Each number is 128 + 24 x the weight over its row's rms, rounded and kept within 0 to 255. Layers, rows and columns count from 0. Numbers have three digits each. The size before them is the row's rms in percent of the matrix's.

# layer 11 MLP down, 96x192, rms 0.17, rows 0-72, columns 0-191
098:158079127159117119122096101169103154079122101120148120123107122122178105180141115142114161150128153133140149150103165144090125103094110151160159080097129139120135135130128131102107139123142098168125118166164134136143103167171109151123056131114167131140134113103131180175142124125141097169142139115116132105111083145128171138132139115158145112144185154131133113189113126109155141103155102136126163154151093131185099124146132106119129128126147136097125136165127141155116161118164133105121111131127126126126103105148128138103153150126164134154135151075143103102152132127145128095
102:109128149115105145178138100122133117163132137112109181146135126139125136162089112136084128130119129096116138109103134118134113170143120132116184121156127139123135134084145096178110119127087121107131115112110101101115109131154101125154135101087112079161170119125099109134133118097129099120161133158114133143109087114147087123125129131140107152122119124101119161084100124168079136149127159114134128113134118111137105123142139168127128114122130163124120167156138112120152102131091116118150088124096095088128104149111075143142091088098115128175141110063066180120090083140098133127
097:185138105099115130141167058162144128127142144155158121121200132123105133125094142170109139087122122146086149165172133148145134127132116123090116111124066108130151100121087088128134122112134124115094099103132133129104112125084145151173163121101142125138148159122158119119150115184139136125128123112112116168102113129147109144126155087125129145145171128101129108112187138141153102130121137143115122167099119147118137185149117131130160126123143116094147125124129124117142107139119139096121163071140127124068142136142105116134179126117139151094125144087093096116127141108126079124
097:095079106115086127102126161163085127124145116138136127143168119133124144162162156149180155136130127177131176140124161113112123167093147103103104133105117094084125161132106118143117105152122115101112119125055090123110112122131123130100139158139114126180148139160110154095126118127144113126089094133108131104160109157161059168110125095113127115119121096140147106083123180103111131094165134097141096180128116140122130120143117131134154129120148145102091178122097135110125117165123137122115119105118156129119120093153128115104154074131133127177115127124135132159099146134151115114
105:172137105137119126128117126141148103085127191124138142166145130121124111130174146063171133122142133123126133116140125110106113161103160086120117118133093118117126131123118132122149120133098136132155115134128153152156123147110160134122168093118144127110116035105137077087143112107100113117136057104130143146128144125134148107125149126159129122103128116163117179093148119147143131132159131143087158160098158086162157161117119123130124142144101131129112119182143111164098103091148133118108123121129144125161118134162124108158151164130137128089107124097172166101107081129177122107
097:107095132160078133130097084159129121120074167128134133134126129129150133094137126122131129151123106117124159136138118121110131091115156117115151133157179116114119144071112151131135119110123157121147112081153146126158168147120085117135101134179119138115126101103164103092129125085095120099115079105127174142123112145129120137160170147088143117113123068129142101148150159123127152136111138159170137099139133101113133140121189099142112129094105137138146105112123130128079142113158144151070127163131147149111207115143115150139106129162132118135074086157122130157113125145130101118
101:128119119125125131107126147147116169147137113117116136139077115139134141143125130153143148153127166136096139161157090147148180140124128144163150095124139091130113146153165127141140139119120093134137143110154149084154132092111151122102162143107153137107092114090113163086126151139147117094120114123188115159108146167149093123120144145121108125176106181158098128129151138125187130174146149077143095145098135171133159170120111137142109182157131179127120151138108164140143126111157119106120106154087170086136113133088147143124152160144128087150121145148133123155132144155108134170
098:191098125128129131113104160150122172134111112123132130123139113157099128164118101141144169119136088139155133149154136094135149130171087100149150101099178148113138136138143131135155120155136119123127098142145150116038110114118100132127094111155137101148162145114202119129127141119119139158127154121114130142148121131161153134136134137170138112140107090116121165148124135091152120165192135118128157175146141157133128150094163128137161125107115124152135106122116183124100145134163126146153167083093109181128145128115114165121134132154139089133100137134109130138139177179130112128
098:139114092142156170147101153093116166087138153109177148118095140155166134132127106064127079138123144111162131118148122139088113095103156111152165133130072154123120120107127095149074091149145143118116127134125121142091167136153116105139172150121142092104125153101172153160096157169131132104127122150143104152136143123161127119183112112117134150129114078147137126117135140133124120139190156124116077118117124116102144114171136096137161101161153114125129090095149132131138118131101104080121159127139100111124158107123157168098106109128136132139140118097158098101137148138135142149
105:108101153136129149102109125119117126119152109118119131162157159149109201144160139150085114116143132128102137128101157135139165131146153087087145140119108133175110093117143137095120104128122126157123151094121105117106133134108134176113118114182150113114090117161099119119124113147151147116140151127161136079115077113163105159122118114083137132168120159133125097107156112106152085141117134142157116118101146097102183177145135094116162110067135120158157116103118125129134085115136109093125140145122137099126171145129171086158076133134138083143169149116113130114130126146147152102
096:127139111126116121121111143150112154122120125066137107134163119130097149149094123092084150133096131084124149165155120104133143193152156117187154117124097155167119103109114123131169130101124130097149152093120109096122127157121190132143120131121142130161130139137133141154142123145121105125147129182123122104112129165111171119136117130133126151122134119094150121054134126128148133111143168141091115133096175180092095132172123127092125145111134088109124152117127090115146101104107154128124103137140139144127109126109160091156106080096114170142125146090170093168116105129133099113
102:154125111121141143110128117172130120123132169099144142134136157115156134147120081126154150157138146160115099142165143098133111141157143163151103115168104044126147089113128132112129093122080124100137132068135095138172164092119173105127129121119124104117139134156098153143134133174181136117178116142107146115110109101122144110088114144119158147130175098109166120121134141136107124149128130144150129091138183113148113121147159113158125118129135143110139107141171082126112124146092096106105117127088155074086131132124151129119103086103149119144142086123125145098136123138081134104
099:067134126168173110095135151161112149133138128124100126151105101141062130157141126159114142109119107147152148125120151140136122109120131159164154169130165156165137120137102121098124116113127152115138158098098121103108131171077163094152117166116123107181137137107150134107109162149149138124111110112154148166097118126129116145145123115156143126108113130113105113124079127140127137128166133109139170141176109140147149131089075135091121107118145143089123137131141146152137135140135146068154155193147150126133105111163122079144151138080127125121120113105142134152091151192109122105
098:098143115116148131120133176075132138116122175158092101140116120090101085146130071104134146130134080114144156161129078144126109129160126169138145162155125136104081136123140129186134152131150126089125175129125129141144129115132109128121167159115117095114124148119112170118123158107130163091129139118116186156139116127156131142114149109146131098155087117112144136168117096115143134114148111149132150095139157114053170123092116107097096107102141103129123145148117149126108114113115086169122128097120116108133145148106090111178146158149121103109129132147101173134085115112146113111
102:109160125114116159122119129105127130143154161111157120132124139127152128116148138138087112147089109178186157140133088133124127105124173132139137097119162110135125098096131127122109106182109136110151162109179127182141125121114187075130140134131134155114158135139103152109157223113153105113111128124125156081129134140124122107109121131106132114109120125153173139154110142091135163138135145085140126118147124110142097147105098161147103116140098152156187106125128142144112091117115099128137131138130114114096073144145149104127146114157115089135122106133090166148159083137114108088
100:143088141096126165080137097140159167122130103131143122079119097095123140135111117074156151082143135150120112133120084098094088153145124129128123137147154112141121115135119103153157148176126182160150137145127107118123141134146130126115154163083100080137103185147178123126138127125121136119125145107084135142131089102164106141126166118110095099151143096161109115127126092099138145134165121121162112094105165143143135128144159131159178144117135138127126174161102090157139151099132163148127123163115167075105139168144138177126097151118124127111119124133115109137109119134092136127
099:189098111163180155126161120136108131143080113113088079143137105123123137150129089174115144135125136156138149144130137117102135142143107120121161088101126102159121173154119100137103121112163152159130112080101145116103145133101125157131090125109130124111182132103124127167129178150111134119131104120096134128139123150118100116095158095141103106116140148139118073123114157150147112103123083118120176122122123161087147148166091108118157127100142137134134113131117116120139102119155115150160117120099091114090080138131162102120139089128128126155074112166162127101125168158164142097
102:114140139119131131070115116172151120155112122156147128119150108117118142148094132175118134123118135123162137190109118173160126132130138104134147121102126109148096082100113154150146144097110125151072099135128110141145130149150110130116134160122114108145123139115138121112083165126103108069090122090156118171126116111151166103159112082148085163138097143125103112092134123134163138106096082128116132166105131104113086085140137134089097109135118073107125130115135150103096123093085151151161127120106160120107127118096134118070079150162113092120121108120124120130121128118157098102
099:119106160150138121151137131135138117176116149086100123151109120138128105105094141178131143108141110163148087119128112071140121139144185131167120184129143166107148096124071098139078128129126149119119093133145127116117119151162139131150154139118083115183147146118169145146116166106135132147147145180112110126105125139122121122121114105085074148142101134135086131110109152171162116155164157127138114095092153121131169083107084117107168131140141128158142121117124075138150108162153125095108152144146146111161135096159132154146149097137115122121104113130121160136115110162136134103
100:127102122128112130090117138154104172136178072156140074127128104155120120093115145128164170125136148109125120110165101098104139103098147121074135113115140119095110122108134140142140137088102167130128151150135106093128119129125134106123126138119160161107131120115132097140164099143098121119118104104110121127154147160133164155126130086118144097123062073127161127155170140127101119136115171144113148153144134140131109112125134105107152099141134187133110125169139110099127093099146104170121140147092151132124118108109143114092146158120160174153140047148159103109159111150152146134
100:135092139160157122124114123098117115151095178148111142111134137152143118096140147159096119163112116099126141119117117124134098129125115103139163129142145167131129123082097145128074130159145088120101086111109060134123135145123103158171176085131097133117150122165115116134086104110126171167160110148141130133127121119146097109187114115136135135145155123108160125118116142121130107130148088123166158130131129103137129095176173165167157152110100073158153136116116122119103137111078142143105127146121124087136156154080131132109130158095143119083152125154121120124138085075115125109
101:143130148167084121146133117091091144109109122134145144133144124157154141106137129119089107108136137113132112098139124144084154155108125111142125173124109126161164188101110124076109141059157084126128133139121153124142091145140137159166140126135126127111113121126159116072141156147094082107161118144126142156075158119147105135105113112116170137112161090170123140115127078095150127172100100178145141104112074132122110163149154082136092116156155154084115152180129142130132121154129151128142133150123118105100138099153118123132127118113075135134122131132134098163121123148121125150
100:138136132113102135137110167126169151103093108135119119148146116118123113092167146117145127139123141125143128143088103147135117156157134137130161109161150119149117141114116170149127095114120116169113126134139098145097126098147110121103122090152102144154156082146141133153123116159087151110111148130092118104113145113124132169149139156145104139126089146120091112110121136119156116114080155085125180134152127129129129077133082128055154144131099122134092164139120104097150137048170077116132130102143145146096112094143107162136106115120110168097155161171119148148157149153089152105
097:110125133131152122135138136168092115103129118140159139141121111160101147114083105071098080103076130109130124067134132119128107132135133151127119118116131126145140140090081143120157141115135128183082132107141100115116135137114113146153124098144096150124107115131122127155137152121118171144144091146101159156153110131130154129106154166174163119128095153132101088155096126161072118144146163129094086151160149164100133136138119133126124132163101165075122113099119115102117094162145125117120137092066164141140122149179095118162136176135113101140126132089149123103119144124127123093
102:118105144106160122122138141108146126134136094097125132097117102132094137107110107148145224126113130169112135096188107142141168108150138126095151117133142132130165144144155104141098118125155151130129102095090086157113107134143140132121122149082134136130120121146163150133155169153142145151069125154169125106080127101144136130130129139146139115130129136117150148087098138160166174137145126083108099129170115139155126120103045129108130136123105150137104084122079118131102165096130135119160118137113133127095152142119103098082131120139145121113064104141121124110117149133124146106
104:136135122112153132132080147117128110153106110134108098087128158105161113111102150115138161142139118140138163130153129131119096132127132155116130126132139090128143048149122129128108119125174128131125157160061118111133160149124160049123096143089107155124122129112138155132211103148144161126165148162164129152117124156102124188155098123133123122132130135109142136122114119178182096132116172096117091136157131096118130111113098123143093161119148116122144111119139131111124133093184123114114139138159125131123108152154110112133137130111148172148119114097140159130115122143166186114
094:111147141129108145152186129167133114140143122127184133152124124085123140136126135129135125099135103160163130122106135111128146118109089087136128125138144163111096147137112106117124130144119107146150123142118091139118117111106119123158088137136122130137132057130108114115152073126144154116140157147195097141126110090130138164085079113123139139067152111100100117125136068170100113107108134130108160132122145075119100118130137150122160159129166135110134166133139157107158171154115118111116112140167148149147112142120137099161094108148129055130164143106075132098133115107103158124
098:130161146115111111160114109148119132153186182120110159172159121100136112124076083160133142139145111173106145134152136144136126150118124129107134139118150117111091164161095077161118124131159169121114132125157156093167115165194131123159117109104122127120150095119091146116134143138155133135086131107163165127163127134114135117151094144162142127107139158155103148144116112117121105140136156166097138098181167106146104082162118167096106145145133137117102089125164152118103100110124122156145092107128128145164120106105172116113147117126115092159143144148160102116150144102115118112
102:089156143125126105143127111112112106134137117178173108102146118122134093143127136095116124167113198158161134153135107129135105148080147115089168151103094139145158119155095108144124166142135150191129108088112117134141181143155108125148160092173162156149136121106116150171128116083161113108110143126122118081157147117098103136154101136112123127074117147127117138146133142134168122111075101119134109124145149114115106144158111147084130143144110123094105143164072169106149146156125112124106141138140129148127126131130153151121141121152114159143114185129099174140134115130133093119
097:097115135141148132122094113120160140111097075167173108130128109151107102074101141118102122125113089101085132140169117108154145144138150116139144091120133134093138128051100123137144111114109154151111100174109175132174127171127070138140147125085150098105140158083146107161121134118155158117147132151129164110111122109152145128126146130152117139152132142116148146135138120091118138124151140135128109095113095064140147122122147149153142125115139124137112126096060140098148100124121104120142092111147119083151136113152131115132125172140156183102126125124134094116099176163138142140
099:115125165085103110101149068143091157093113115132165118136138155125077124110161129127090131155169121140112102149138120176088157148128133106101134126121085174113126128161138112159099118114098131143116136141107135127156143091105165121125140103136128143136166158119114104103162101120147114107127126127150099145126130176133128073116161106132119094160100145150089099132118111110118114123146116113130163119094112157125118134177129122101134136135096121116128189210109158130128124103084078133175161144116173147148123120135184100153117142121169117140128148153107148127129135128114126138
097:128086138128132107130142095131123125124122165123169109089156154106110134131150098116131146125101120114088136141102141135145159124133134099100098106168150142101151104100140149120126130076141177145126103171155172141192122139137126120153120169131149170118151101118126143158092117146140139115090119115134155087124089122152104127121144146126147158171119155121104103155119123138087107157151168152116119155140141103152143114194162133110128091141130112124084102190132103086092127172101108092113117104138153132101178133164128132094123137102109166166138150121113098123127099112105118136
101:121111171137107117125169127120069107174132123134084168129132124137142126134112133129136128129145140118141148131157096117104112165091128118148093093110134154119103113078131185145088187191102137101105136152140143120070131136121160074116146108132117152126109139123111130157133125128105113109112106074148121169130136155155111129120135145114144127130125166105087111097074153125141116100201149135142157120151141115110135135127111174130152151200120177106122129107091129101131114133129139145137125117154143111146092150146104097141146121148121110151099111122113107114147154113160097147
104:121184085133088132132135130190098143135131133152112137096095162138138109141170147125146149127119103119144123120138155110124119093160108146167139132138137142121104105120163166107157118110100087100107095126166142134123095096095129163106094112130103120118125124109134131123133137139127118153123124145101125166105115113207098138120102144103106096124125133111115140149115150118146140111090084134143163137130145112136085128081133113143105108128119108161142163096133122105112181189094113144125116092186102137150146168114107109124102104118129134145125085120112111099150198162161102148
105:120145136149116177105094102079138147145149137141086163119134113166120174166130111136152147132154136132135087149101128088137134153149112118122105130116109087135111061147107074159111150122159109183114133090163141110131083110130113143171166126156118140162148147146112152091086133117130127111127132090103139102163096075120115154122149134163147137145086163130133131077118117139096145136109160127178105124122106150117134095114138100099144116144151104108125173135146138137133117131093143098118144125133140107103130112151155135160090143153112120142124094129125118089117083108144079156
098:096149173115141142139123126110152147145129113135092127094163117167108107126157190119151135114140107116161088160098088181150095092144108134114129174155072138105123179108139170129085128160098139103125159094112133134123060147143133124114122107114106108142090104139131097132136133116029159101156097118154115124130158089117125160148170152104097109186105113130145142121120102139124125102118123159098135118130151109152139142135149130127141135112131119150139075134121132131111111110124124121142141125137134139107139097114154133145118133135104141087100146148126153174135167129137123112
110:137134110144101067117177130168087164116132120120158085149137124148148134113138081103096123161100126146117105116109183120156147146110167107130095139102098139121107126149158107124145109113119182114151111109129125141157127127089141133147124128123166150123129140127093157158140125118136105137109121155144167122116129104116137098097148090092125111109133151132137095118112139113176084127108107147099148127176129119102168155146111139118144106150132132140147123127136124130208070134072141156119088120125146162092149079138142127142157111143074154113164123104154134105166147095139123111
103:117141146109113149101116125120158116125114115170112159127116150144141150156162137085086120128138135160149142165113102112131123078124159080090138094073154101130126120144098100132118175162129142103102121124115113150108110085140167103119149139133110155137154124127149113110103096180100137136151111158152120121146102134146102118132112138136130123165134112115108150138137117156166131063173126120143128126152124122102145114143139136136122124144138106156157117128143182086110131152102126123078167194127157147158131121106129128121117131096109154137201135083091136133177112115105142070
097:152123112102142107146127145164135110138116141122135098188115145158139152142082103133136129101133150140127118148140139133116125121072098130169144153144111105110101117103083115173112135114092097123121111124117129154098139135103137102122119126151131092118196165143144112165111115145110139102124129092129134113157111093118172167146136120146144112118145133148088129100108117124091091133144107145128141158120147116125084100109135117053127166105080096119150139088154094176134112093137133100097160157117158090114134128113149151141166077152105122137158109154088103135096140163126158164
096:151137131096117146105122116109127138119107061148127134105110146101157127184150104123118095124169156132112129146075162159146092159129153075117121097147142128091111123157154121143138115121127139145145110110106203082123116121094131129136153181135117095150153121071098140157110139109105144116145107142127116083133112161141110148118127147172123125142147117138096163100101095124086207150180095131166104100150155136100135139103131154159150130141128133132154132122136126109147123126132121131131109095105144129153144113093111104106127175137125151151131160084154121138116094149146123128
101:144156147130137108134134131118129088113101143101115093116136107116116098181100141144125132111117109139190125047083121142153130114110152086117121124123120136130124114143164153037116107136124147125159167125119091147096105136096135148129129129135144129209145128106154145163090131137140121129102141085115099124124109121133175104125100098085137147140127115090107109128144121175167126116133100131150131158156146112115135122120133144149186105081098131134168128133140152137076121163133084127107161102135127154149177093119140105122153123134082127127108135127128120132120113141115147122
098:100133155126137102128116142126113139184152106100138131108130136170164144113098144132088106126174162128140127143155155106091120114150161132136131126148116109144124157134152155098103132168127140142118065099123142131118120138142124147087125110143127126118118129155120122146095125074144128174129146113172135126164129153087108079121135125074103136139120119111128128141117141100137067171114120185126162122141099112120093164124108125139152132093162142126092156148070119118122119146127133108148112156127167137157169139153190198086123135095154126136121144126111135085175146128107137138
096:118099171149133147148105140111124153157145110089145142147146198120085086130128156126130123109159178090096106142138130130107121156151166132163094113177094169159092096156172140129115138099121131125116106173113131150147165152103157152103147123129105135107128119123130121098102102139139131142142097086084181112119126108143119129144080118081119165123149112115100117125130149122113110124103164113147126135137109137083143150155116139136131124146136133148144094134127108144179082109102143094142138133105130163105081185107162120144121144144115152141149128119092100101091135170129109132
107:113166163165071070093135182113113112129082136114125105098126145160117119128123169120124090146115141142075151149107074114116120109118107142109140136122149139138128177161098140126091142113146153157156096125134143102120150088144081150152120051132173096119141121111127209063109163107107125141140121077125153125140131130097167131122150115119115122143122096106127116126158130122139136134140145187164141124144120099119141116139143157140106148093140152144132146101129150122109108118117093109145135125134126154124126130156153086111150111128122128133138119102125120114141102149101090139
103:118110107117122138137104166117114171176139159151167155145114144092100123182119123100128115149122140104161122121143106202136133125110140128120120147128148154144144131136157129124115127154122141105131092104136119091138152198179100149109148141115143105130110143142134169126103151125124165104113114144139104162118087157166110143138118121119109077126122077153099134092126160134160177082137139079142116148145127158130108095128108104141116079130173123196154146165100156110138148119128124148139119113116149129103140085145134178142139110111143133130148144136119161127089143147171131155
101:118105148152117125108119128120107108121122100169121108122091090161168125105131095117108148135144100141165123138164136141157138115131104162122145153132099147121144111141111118108132082141153144117101116123125089086113153142105118127083144135149163120096166096160131136112116211162136119131168089145119137154112090129146134120101122135097077110135138118108136157125123114116131125147125192119137149097150142146155140135119144128117193123095118101137145160151134100117148159129121142125171168103151093105131150149119147138072146121153132146134113132155178063058157137113117161121
099:146108083116101110138144116100137125146123158145123128119114108134049173106148153100159115100115123132126091111160162141101132127089130105139161103132117126129118104126121127095092107153119156102170132140201137135113139098089105118111143104122152148109134154141129104109165123178101116137116159135150125140159121115119146110083103120094150113135133111156111091144158154120140131112151081128146173125073131141136154168137127141122150113113107139130148182126163123142170104118080138109113114136116131083149138109132091127157150142113096131136136052137119075130086146114123162119
099:128118119142167135155111106120144167114123109162099138110112128097129146105102130097130153148150117135106135156106108161142152127128172107135180112121137116144120119135097144121143144110140180126079162152125129148128112107101161119142150113124119131134180065083144125078137118139127108112146139138157147109160176118128123124163125105139148137139143125076190169159116140153130128135156110129175101111127153128124123099119105104151140143109196105127089104132109145114122129157149133149079115130180130137142147080113109133139120119123127159161189116094124177107147100102069120121
098:126157155115145118190141096120164080121139140118117170136144113138150133143096133086107105113141105157130141145120132151151098156128121163133117099104119131132129130128124148154163135128138120128138084120131106128113122076144172185107112153103129138120137144157119117121116159111142122142135099110103132138143129160103105135087122163157122128105130085110148093141098178142120124133097153071118133137132111146129127164177155156088125091139154130101114072054139149145127143137121103147105110172176126111126176137144141199140125114135125116155100152134085144131140153139085170115
101:110117114075157115107124085146107186167134140125149087101134144074122149118150112148175113074112165120094125142150143117137150139081142168152136117092148106097114149169096119114124088129135090116119117126123104079112130071153127137121084142132126138143169119114103158124152108141140117120169149165133085121107110116125126108175106135104146113086128148163097091112104095118099122108124147125123125178122086136102123141134122112137133112124113136144130162101131114125140119141135118168138167081115098130144112159106115157146121088140165137121137131146147132195139123158099098142
099:113090138133136136194109106170097163170129120117141128150174107113121149145120137155150114141127160133152112087145112119170106123119136100125105108147086120153107129102102123157157150106123101143113116134112079106114109175190111106133147113034092138157129137096113107122134139124112153167162131128183128147076089155163120160131097115087130130148117152133079112104109125144117147127164153136135118163116115162135105099140141119137156141111102098138115143143137158124184115100119119129178134138109124081138165118084128133124128106141120118140130150121131151107130121124125108105
104:143138136149093129135112111081125141090136141104119094120107103106118125135149135125125130173107130155105079120130124156094118071122093144102138112121048102091078138148148140139122120113121145215174141150116138144124152149086128105111108116155170147140139110087126123104148115144102157163128163146121133131128104114123142128101153094172119139094124117102093142131149128124123089191130086100167150101113135161127191144127151091138142121133113144158131098146143119135134104112145133129116141108133113123140119122130143089158174134122163157133149098120107130153100149165137126165
099:127118102088119136100141118122146155136096145151120115143107133087162143114157094076128095163117142147087143102168099115097106146143088146127115124136140120130147150158163150141127124140155152097133108128148154112123105149107137130135140147134162125102148135163153113141123149115125130119131073146172130112104116157123137155136137102167149072138095103115096109121106134166103129104125168096106117109144109168166119094128143109069140080148134126095111112146113123129111151139138114140073112092078103154157102174144118162098134063133152126122120129129146175111145083135165170138
096:124159126150113121104080154110151115139121121140167118141128111144126152123102135115116117102110153095155086106113176102109115135149158133148160145093138107114129140112166154110099118103071116139159114147073112133171126099138111158132134162116110134090181124138132111124141078143183149137114171093123139152098119136135115160147125153155141140173129133132109139132145151119140143117132195145132087143149116102143121119141102125135133122168133111096129191093130163129120155155117154088098124151167173109120110148158122101056151119125122146102159112127142124128169110137090097112
105:123121112125126110140134104165124129115166128155177142149130102125112166121120157105149177123121109089125189144131109075091146120120142129118117144141119117141126124137158084108144121151136136145123085123118125128139196144114115111124115095162101134112141130158087134164103092089122170162092111149140091135146126141151129095118070075137168113126154107165135128135140059098156114108118138122124112175081092130113154126150155117133145080099102096146120122103123139131130154155161104114091124137173105132142119087106093107116092094122118133127146147128135135158127144105108095151
101:157147075114086110118130125149084122156147126094100129155142123111099105103150088097139127109164104092136118132085147138148104162148117145110111145132147181166120113149124134143127140132118105083118158154071174114114159090124160103096136123134116115126111113117104161060112112135138157115118180088128130171132124113142126128137073149159130114107085116127121115121087121111112119155147063161152142111113137121109174167119098110129117108073113150155123127124152096160151154118126134133140092133126100130111118126079108105139139137151147129090165146095108113128128124099124141108
106:097122110169154115101143109159110100175126133150154133145165130132112177122123162101156127092155132117126144114146120152069138104119138173125114139138113108145122179145121139113152145141166156112153109134175099137136129137186118144126124145158114132103124107169116152142154144132138138116103104139170163120113127100095132103093100087109132130112115091116167126178175171135120153119109139089106169151146140099144088114116084164124096115113148142101154133088099140111150130104109102114141121091126140177105138124119109129099159108184167101154135120119118088137115122167108129156
100:097140150166125141139102141169143136152113162128124126141169130130132159129129115117108126140149130101138119143125136068139153165113106111093166090160163106145145140064169179071126132151112119141149117098122121157165115132109157137145139101118148115129141142108128131103104137121137126153150082166152160072169114112129127128118132138108133134130121147112111108097163105133097124135127110162158128109149123180125130081121109137167161103179130127126134133149144119104103114164144141108128109104142124076170123101135113112099086113179111113111114134143157095089153200108105098127
099:148158133106123126118081163141112160156138132145133129115150161111127138109130140106140132159094120102145121150175138128128091094139115166165110112160056098145106074136122155133119163122127104139135120124148159148126132133142095055132130172131142149101138131147122141081179123112135125126125118134109152178168088138123142157143119117142081123131138140149152099086145153129148117139084122093190112134158107125105128134181151151128088105154128155111118158119127150129120123159145099122127126168112135157164112151174135122151153150101131162124131142124158096095118088136160104168
100:138131150132112144135134127130155106086148164145122131086129123146115110128103138111134111095117132068141152119144138145143127145132105121121131112127146093106125160107102112127144077110141080124093093084131133192142066107133161116120161092135127188139109113112154135130124148067157167123126131112121128128139182109130136128122131101124103170109126137127168115138112076149148128106124178147106108149111136103154118140146102122106141074099157103142147127110146157139135125100082117159134121091130113110096107098091110189142112065140117124137132113164127158098110122117157162093
097:126161112124162154123081155121177155128084086095108115115133097130127146129141141109155129112074142156130149124139109126114145115114125161109138137124154185106116116090133136125129143156123118132155152101094135122128134078130138150143102077116116162130083100104084124128128098110115145163146155146114125147128138067169155128125140198118127110095115151091122138146136117154080148131149126065104130071154117112111111120143103139148138157094160121083106105121126158115154087129103160118103109127124125126142108131139084117110136123109159099122121136124170125165124146178160092125
097:149098139158187138112127132104115156128114087133111142108130128131102143142155120104133117147097113127119114150104100134167099103120144092089126160132147121080146110153141075103162095149171154116134101150140162192103084141104119112133184142094119153125137118140122111125114100168104136116115167131143132071168120163125130116124137072123096127126139129077144103134072157113124119100160156114115157112139122126121114128131140137105117163097099100120162135123093136109099143083131097108133151079158097145136138119106137131102132100149103101158115130087128123160068114119131120118
093:144109119133124110132167140077177118109138117073141104113176100083146116134108090122101148109122118148133128139140159158126196118130120143119128131121132127149116141153130178155131083126135123151150148153174123133126137079108082145153124123139140121116141159141139120110131149094112166103126130121130159122062136117105128134138132121182119099142082099125147130160098154118136152103108109146144144124099109147104157097142097154142126144098164113109131147129107171187154102102112106082103102115146139170134149145111137130124119108113146075103119174122109116139154098110142088069
097:104129143127070108135162118138099112148156065132133125098095112100129160149117121112143145096154132130134113149145142168134128128114147131109151140147148128124180195130127146115137173138114142132126143125105187107125166121140152133148124081133122134165094107081144138097132136111116146114125198134091146145111114124096118145119168131162145107127068145140150112121085144137099125149150103105153111100152127132155128154153135113146147123112178195104164142147115124137142137135159154114114143127132103171123135113166126129121100138146161156135126151139116138058123127144061124114
099:127128118141113135095108131102082107167155104084132130118133146136107084178149139129181153174113165156165146128197100123164148160140126149119099116160102150119155118142137129144127126083117112128128073123136113119135114139167104118122128113061120109147139156106106100120094147178116103120173129133150115132079095115139131197112125132121101115111150152173178114147131144086102123115147137137155124143163170109133089122138122110126110135145140145130116143098093146114121118108137112156145071104116177129164086108137110137125138125119112144125129125106098120092146147136134105128
097:116073209134112112090127128122139106161131130103143146171144138146131075119130082131109151131135155141112138103154123177160114100127131129141142129173140123149167106117138090122130114135126147122144133147132141148141116107144133168074081138124135145119166123173151099133124160099162128117138111168120101078137150098136120142106117149177132114089132106165142137153151108115130131142140113141136136105070121084128102121127103172142142101138126127139153086150163100159122177117135145142100179131140118134134134154097154108108121166077104098149127070118125115145125144094147117109
099:114093172139130120104149128129135137154151088157134168106137108156165139145158130122127149124097137114121150094167097107147169157107138109124146158068145113088139101107086130132152126146150133144123124140119107141149093169121079145153114122103131119151120121084112110134112142114144141150103103131138105129206159093123195175124123130114101116137107140127147126075149120103074124123094122173145102132105120129167095130130160107152118140140121137092158146131173129154129105146106105140175142117105132152112111129129112121147118122156100100173116087111093142152112133137180092128
104:150109102124135115155152121145128129119112098145126110116114092158146090136142079149150171116104154115120134128144127150142175109123081127109121118154147092079152127159140136107108162093127134126142120137070140119123090106122120122121122149131174118144129131128145108160100106125161109094113131119153121111098096149149160156160155158163162140153120147154176104138140130109157133138121139115173115103121086152090121114139105137118150122138097161134097123137099140109125162101111094077183172127141127113127178101152092118169109144190131182143110098104147132119091138117099132083
101:131124157152128137123132138114155164124122116137122127122167086134142145175193165089114131070144137077060122105122097133116164127141152100171146114113131099109103130109131176124130123149168124084152154094117114134140126126146155099124109116126120161150089133136153206147107145117208123137124169135116154128124090141146094126113099125151114120152126101157096140146134104090129141133077140095108139134123162119113098109137123150117163127089201130128154126101119116133136132143129113086145141136163122134149158095123124142088102119117140133154131117113133142136138111137113098126
099:131125119123123092135144132135128099151140130142150210123117111091075124098144105130116152142115111149167110101130102143097143168098136123146122143090125089102168155138096110166149130113093135118110139186114137090115108174129101121179150111127142158160148119139150123144111138118112160174146140133139144125107131085106128148127164146118122141109167171116102121111175128145108151133157112125123171119156137172098079105153101126123169139127102086086131149175148080071121141138110124109145126174144124127089122142106122134119151139136149122173147137152117136131122112107139084123
104:097114153117139152158134120111135150149135119098172110190134133122106127132151158118131099124124098108136171141109099116124124088171164131130166130137144161129171162166115159159142093161136153155126110117138123139166144133110140132063159135119099132102157119184124153121123149118164148109157123093090092110176109183176161108110152101112110145126112126106117138156152119159136170147140147143118132124109157131122117098113099138102141127145164123174100106150108108144129144085129184123128125145116143149110107135160117116123141135101189124151134160166111078145124116117134152164
098:086147109163142147119126110133104111100181155132111129144166117136149133126122164135143107168097140139113087121124100161100148168134134118125142109110138177141145155127110118161097114095079099143127176086117106124131174142138115109174116099106142149100121141101133126133114149131120153137151081149096153102152108142156163152148139103164127139097129151136132154122116113124124157130160106126147108116091134109148128087146161098132135112153117123162103119132130127105166162123071146128122122122116089128123154112108132086128095147120131067163154112080182154137180186126166134124
101:150136132118159172128161132135153154110087127175106127125108096101113128127112166157175154141172121134163061128093136134037127101122107151129147147129139169139127146129128142090123141115105158083226128138122135125099124148118145120088130106148102097149134093135130141154128106118157143116131115098133147151162131161134120146113182124165080116121121119118147105126127114118136115110121137117126113102113116148138124122179143131122138119158081122170113107122099115157126111134141148107096164114116096128137147123146119125123116126098148132166136116177093126096117105113116173090